config.toml
n_head = 7
head_dim = 64
activation = "squared_relu"
attn_scale = 0.145
parallel_block = false
extras = ["some layers without attention", "local attention windows", "shifted keys", "gated attention", "value embeddings", "a smear gate", "an embedding shortcut", "LayerScale", "capped logits"]
init_std_o = 0.0
optimizer = "muon"
Each number is 200 + 40 x the weight over its row's rms, rounded and kept within 0 to 999. Layers, rows and columns count from 0. The size before them is the row's rms in percent of the matrix's.

# layer 7 MLP down, 448x1344, rms 0.112, rows 282-349, columns 1248-1295
093,208,243,216,178,232,220,150,193,147,200,189,230,193,237,222,166,256,238,172,216,271,198,233,231,270,238,215,188,228,212,177,145,188,181,259,200,221,158,236,221,207,170,160,220,79,192,222,170
097,264,249,277,191,180,214,215,256,216,158,246,132,211,165,230,186,260,180,159,158,189,269,239,199,216,145,256,256,156,227,173,211,165,203,190,187,145,260,193,217,247,175,209,259,148,229,174,217
096,204,235,223,205,208,257,242,257,205,183,253,260,223,174,201,183,132,215,218,272,228,194,225,217,110,186,165,236,227,206,167,220,231,288,188,225,295,160,227,230,194,265,260,152,244,196,169,216
100,227,217,190,214,230,241,187,165,165,276,204,236,180,158,258,219,221,170,144,113,90,230,115,189,237,147,220,164,220,183,142,161,187,221,168,118,106,226,208,175,178,151,224,239,205,274,244,166
105,244,219,248,177,186,177,153,188,126,215,128,265,216,204,199,213,301,230,219,219,220,173,181,192,177,261,180,251,210,210,269,237,197,266,170,263,100,163,194,230,267,201,274,213,194,197,202,284
098,201,204,153,191,198,236,114,226,188,145,137,223,297,239,201,200,157,220,227,275,220,221,256,225,233,221,209,184,194,160,216,185,163,207,154,113,185,221,167,177,207,226,189,205,158,263,178,162
096,233,173,193,224,240,228,232,234,246,135,150,224,180,242,253,243,215,133,243,244,248,207,114,177,187,212,212,216,148,230,189,216,232,237,155,113,201,142,162,195,129,164,166,127,162,180,208,216
104,226,190,217,197,251,189,125,216,204,227,101,209,244,156,156,179,137,226,235,200,276,220,246,198,257,199,252,193,197,118,213,216,161,153,242,175,244,156,237,239,219,188,252,196,221,165,174,83
095,206,211,189,186,79,198,212,201,248,151,127,245,229,180,179,198,281,156,213,159,244,135,163,152,249,265,198,216,192,218,186,163,219,200,217,186,164,221,174,209,133,249,192,158,202,255,260,176
099,167,209,204,184,186,293,80,183,220,181,183,217,247,105,190,245,222,228,175,260,176,193,104,210,171,251,182,159,180,162,154,219,121,203,241,155,237,222,171,171,228,185,207,209,168,191,180,140
095,235,229,283,179,235,239,228,140,198,218,219,139,121,205,195,229,197,210,250,195,200,285,212,214,144,235,147,168,229,238,229,222,133,237,222,161,96,230,219,195,250,144,204,161,231,177,277,183
097,219,255,244,225,133,196,127,211,166,199,189,205,224,219,246,117,204,196,175,263,139,214,256,216,324,219,202,193,141,219,228,153,180,189,315,227,193,223,209,339,184,204,191,185,241,214,180,243
093,235,231,165,247,214,231,216,167,191,166,286,263,222,258,179,234,191,93,202,218,163,168,137,227,178,261,157,210,268,145,183,275,226,210,251,215,155,253,172,205,204,234,232,167,175,213,163,95
099,175,117,192,234,210,247,208,266,162,249,220,222,179,202,194,168,159,217,172,212,165,167,151,228,170,122,224,163,239,176,184,152,171,192,180,285,285,264,238,230,200,250,230,166,199,249,209,180
099,151,218,147,241,218,201,266,197,283,167,141,233,235,201,229,204,198,217,233,141,164,136,113,226,280,184,169,217,151,174,182,274,183,154,236,167,148,257,237,231,166,164,194,290,268,184,201,168
095,159,147,148,254,206,160,200,146,199,252,262,227,189,182,239,296,234,200,174,161,163,186,212,201,198,170,213,256,194,202,183,183,271,199,164,161,181,174,182,242,145,199,208,207,196,198,149,165
099,139,197,221,177,88,177,99,231,164,259,229,256,183,292,205,184,158,185,219,241,212,195,200,223,159,219,244,255,184,135,115,158,253,294,162,165,212,227,129,202,203,186,199,182,226,169,203,85
098,187,180,190,170,193,193,180,164,92,166,199,239,175,210,144,191,211,261,208,115,155,221,238,203,222,260,178,233,103,219,251,184,227,190,147,177,243,204,176,160,212,281,213,237,174,200,166,235
103,169,259,203,173,204,108,207,245,151,223,285,141,246,213,276,198,181,189,137,199,221,158,191,231,208,208,173,214,174,123,176,202,174,299,194,258,182,113,229,191,225,182,241,161,184,194,198,206
093,135,197,215,165,180,183,215,227,245,155,222,264,237,217,158,188,197,175,130,258,155,213,119,218,149,263,207,188,274,148,220,217,198,172,172,155,237,188,189,160,220,137,229,218,201,186,257,237
099,140,234,173,246,126,235,199,181,202,205,136,201,154,191,258,214,145,232,158,216,181,222,250,277,201,170,177,238,212,151,187,180,243,183,184,175,59,228,229,225,174,190,187,146,204,125,215,203
100,237,129,174,165,145,219,170,238,180,163,219,244,195,185,171,173,176,241,189,255,207,226,190,160,189,261,197,292,182,189,278,249,237,209,179,241,172,122,158,245,301,157,183,132,261,194,173,203
098,107,217,162,243,231,166,220,191,213,241,185,226,230,212,307,201,252,218,141,169,166,189,143,200,212,216,211,178,178,209,146,199,206,149,182,228,211,156,225,218,168,183,186,202,157,237,205,156
099,183,204,221,143,176,198,194,220,221,257,173,286,232,230,180,165,166,105,282,182,192,195,209,216,187,185,172,259,181,204,225,208,167,212,189,172,258,217,192,226,180,224,121,247,202,203,236,208
099,155,219,178,116,245,214,251,194,209,181,185,193,154,205,196,143,168,188,183,130,106,213,196,170,258,158,151,239,202,238,222,226,160,229,202,180,238,230,200,183,194,194,227,200,209,264,186,192
101,123,189,173,172,231,221,153,116,171,153,163,209,241,172,202,259,162,224,234,186,197,247,229,212,160,233,182,201,143,264,158,283,235,241,200,173,160,146,210,207,250,218,177,246,205,218,179,135
098,208,175,214,201,183,169,192,174,241,172,205,227,195,165,174,250,251,239,218,209,221,155,283,213,216,144,135,219,276,165,163,241,166,226,163,183,167,213,217,192,208,160,204,215,275,97,172,281
102,246,109,312,231,190,227,207,214,176,232,180,216,191,208,173,211,230,186,231,194,204,126,187,226,164,223,275,181,241,160,181,143,194,238,148,214,282,261,232,173,186,216,250,201,197,163,253,237
101,238,169,84,252,165,173,219,213,158,260,185,192,274,207,209,228,197,160,212,160,113,143,281,138,191,154,190,291,245,183,261,123,208,234,176,158,170,192,174,235,282,226,116,166,205,234,216,175
100,241,295,209,186,164,199,244,244,125,214,244,280,212,240,231,178,231,193,113,204,212,200,174,197,201,250,115,186,239,176,216,176,175,182,186,167,139,248,175,221,255,299,133,163,144,132,206,223
099,161,82,173,209,161,225,216,196,222,216,162,203,241,195,193,217,230,157,212,205,234,181,227,184,249,232,173,169,200,226,132,28,169,237,215,157,218,144,166,201,210,186,243,185,176,222,174,153
098,195,207,177,228,162,241,237,147,198,244,237,213,214,173,176,249,171,148,194,241,208,159,122,165,225,199,278,193,230,241,135,226,208,196,181,128,212,251,205,192,233,249,176,286,191,248,209,176
097,215,176,188,123,238,233,213,279,170,260,261,266,200,187,197,158,174,215,234,234,164,247,223,213,185,132,214,236,195,188,218,242,124,170,168,185,277,209,281,188,202,230,199,188,138,153,143,212
099,154,171,200,152,231,107,191,190,185,167,205,243,291,154,247,246,226,273,247,235,219,286,228,194,209,223,213,168,232,214,177,237,248,249,228,112,136,98,232,218,173,252,208,207,190,251,162,169
100,225,148,191,201,144,190,161,215,186,205,122,219,162,147,354,195,253,286,202,183,145,158,165,223,153,188,143,196,205,191,201,151,204,203,216,232,368,119,179,221,268,247,95,190,200,244,202,84
098,238,225,212,194,244,262,197,202,97,191,218,196,171,191,221,240,233,290,123,190,179,173,158,166,140,227,171,105,159,197,205,201,242,175,257,147,163,284,162,216,177,195,140,264,238,190,201,215
099,237,227,185,246,157,163,168,197,201,191,199,162,197,206,168,201,167,260,215,233,225,215,169,189,136,205,110,208,226,197,97,226,201,169,196,222,235,234,255,235,189,187,186,171,239,203,199,302
101,193,196,301,165,167,111,210,155,206,228,153,201,226,127,170,221,186,178,234,247,203,171,231,192,166,262,199,131,252,227,148,173,198,204,142,199,190,174,147,212,184,266,275,146,152,163,132,196
100,195,250,213,206,249,183,199,247,217,195,240,215,183,267,271,184,245,177,254,150,236,228,141,173,183,200,194,214,164,216,173,136,166,284,163,171,252,263,184,203,140,196,194,163,158,184,222,297
097,268,205,194,254,189,157,229,163,195,229,214,181,211,204,233,186,152,169,213,213,142,217,246,163,251,196,192,237,232,236,181,205,211,181,202,212,127,152,208,220,167,275,186,160,214,175,178,212
099,194,268,202,204,247,174,138,209,233,240,202,251,198,182,180,241,158,192,202,180,155,178,181,100,195,186,235,198,228,207,222,239,155,228,186,170,187,205,197,162,240,220,231,264,186,132,217,135
099,165,184,251,115,182,240,210,178,163,211,185,194,186,213,215,207,195,147,180,242,190,178,221,157,134,145,139,143,162,161,292,209,196,220,107,166,224,242,259,214,243,176,236,198,90,180,225,172
097,194,265,164,167,224,213,194,189,323,235,203,167,222,237,220,178,238,205,205,172,165,216,159,165,187,145,179,216,191,183,257,167,212,196,217,192,231,180,190,86,242,209,208,195,174,162,224,225
094,284,192,223,250,185,228,158,161,228,154,243,219,208,112,168,170,267,216,197,228,209,173,152,203,189,220,182,217,228,205,149,250,246,258,233,238,239,177,253,215,281,182,198,181,309,213,186,218
098,137,151,189,158,218,214,167,264,186,206,161,180,186,194,208,273,211,226,134,194,206,196,161,165,198,175,167,187,212,274,253,196,190,179,125,133,264,185,198,279,248,127,209,221,186,162,236,278
096,233,203,185,216,207,187,191,202,167,170,197,249,152,154,166,248,192,179,271,231,205,232,211,120,133,255,172,222,171,179,192,206,215,169,198,281,216,223,182,170,207,183,195,151,233,188,237,227
094,171,302,159,177,236,209,241,188,92,228,202,194,149,171,118,131,204,225,184,156,207,205,151,208,191,177,205,110,160,291,193,197,135,248,210,152,165,257,205,210,151,208,186,180,169,225,224,199
101,192,199,143,224,139,238,194,183,173,176,292,149,161,254,252,212,206,209,280,180,123,189,186,230,201,162,173,142,199,191,211,150,252,212,163,317,215,219,185,227,222,116,244,207,191,183,159,186
100,177,175,207,160,156,164,158,257,166,189,199,162,132,151,146,162,132,186,205,175,185,215,179,181,166,144,228,163,242,263,209,197,196,53,220,221,195,181,174,187,223,193,276,171,147,180,248,173
097,228,213,175,218,197,217,149,229,290,178,228,251,218,166,101,203,217,165,223,223,162,229,149,252,274,206,210,154,266,148,251,248,187,145,185,217,230,184,212,131,167,135,218,205,267,212,264,151
094,198,204,176,187,143,163,177,176,171,153,162,177,226,155,188,202,120,185,151,148,214,160,187,227,208,142,176,223,215,167,137,246,132,190,228,250,288,256,214,161,208,253,167,215,232,128,171,190
098,272,287,155,179,157,194,187,188,195,154,161,208,161,201,264,235,152,221,183,177,154,180,202,192,165,157,259,230,231,199,202,209,228,313,135,158,192,181,251,227,205,223,181,184,211,278,219,263
100,160,226,147,200,207,203,135,224,119,180,212,191,197,186,223,208,196,158,177,204,149,196,184,202,211,191,192,248,140,198,168,125,182,145,223,265,170,318,169,68,219,183,171,300,224,168,204,111
090,208,265,226,177,240,217,193,233,214,258,241,302,196,153,172,266,217,221,159,211,184,252,227,210,269,185,166,134,216,137,175,168,169,159,163,155,248,196,210,176,213,178,263,141,224,220,148,133
097,196,168,214,199,207,174,225,192,188,165,189,185,170,211,150,230,241,177,182,217,239,154,262,220,195,177,188,284,108,155,184,226,205,193,165,132,156,165,199,212,264,219,203,241,117,174,166,187
102,220,192,216,197,226,243,185,182,282,212,243,323,144,165,220,197,188,175,259,212,180,184,222,189,239,228,240,266,225,274,189,239,180,142,222,270,144,226,179,139,183,210,239,230,156,165,207,257
096,195,183,270,208,159,213,195,178,142,220,219,205,184,191,274,200,140,223,172,120,199,292,214,201,241,167,157,180,246,200,216,173,186,143,296,189,212,235,215,200,168,197,139,47,143,191,164,192
093,222,220,208,142,180,219,265,157,219,194,183,179,172,203,157,182,211,194,181,224,196,220,145,143,98,199,197,232,184,193,230,231,225,192,229,181,81,184,192,169,156,132,188,179,201,238,194,157
098,148,177,194,214,134,253,219,180,154,257,201,178,228,208,77,198,145,193,189,202,98,173,253,197,201,130,211,154,229,220,204,212,193,166,156,198,168,223,222,174,166,169,195,283,161,202,217,210
104,225,112,242,223,201,223,219,217,300,122,224,171,143,188,228,285,159,213,235,150,171,175,198,178,112,183,220,193,236,264,137,192,194,115,225,222,294,226,255,213,175,166,217,190,195,130,218,224
095,181,155,196,216,164,251,189,223,188,200,240,174,181,148,134,223,228,188,131,223,182,256,217,218,254,164,220,157,182,180,218,187,234,173,189,124,269,159,233,252,249,177,113,198,208,190,223,174
099,301,70,299,138,124,165,176,183,216,149,113,178,143,120,180,165,293,179,213,268,202,189,225,217,182,207,218,189,175,242,210,217,216,172,117,194,272,160,201,198,285,249,168,134,236,146,224,265
095,180,208,176,242,169,222,192,172,201,280,164,231,186,190,182,203,219,215,265,218,171,146,200,225,151,192,272,233,217,187,176,300,188,179,173,155,104,248,240,147,139,268,210,237,151,201,239,277
104,206,170,254,153,185,215,274,261,250,206,205,237,238,180,130,182,238,185,194,146,187,218,176,201,129,248,177,241,236,254,234,144,192,158,152,196,218,245,250,196,159,131,146,206,155,217,201,147
097,233,198,134,192,253,172,193,255,238,172,240,210,191,180,145,242,153,247,283,180,168,206,300,104,109,192,210,170,231,239,230,200,190,216,105,168,168,195,240,186,226,211,210,171,227,241,208,292
096,205,212,144,144,210,203,183,269,192,199,240,255,214,167,235,230,211,227,189,198,136,240,189,195,231,201,263,200,210,196,206,216,160,251,226,175,198,245,213,171,144,231,213,253,183,197,192,200
097,208,119,239,195,175,170,270,239,175,195,213,205,167,248,250,220,239,155,221,117,193,227,197,175,228,324,192,221,164,205,159,178,228,252,264,202,114,201,208,161,209,232,184,199,169,258,191,287
099,155,225,234,213,204,179,299,186,228,219,169,272,163,209,223,248,235,265,227,212,114,247,176,259,140,193,188,197,162,164,202,210,202,158,174,114,154,121,203,169,180,223,143,121,202,200,178,138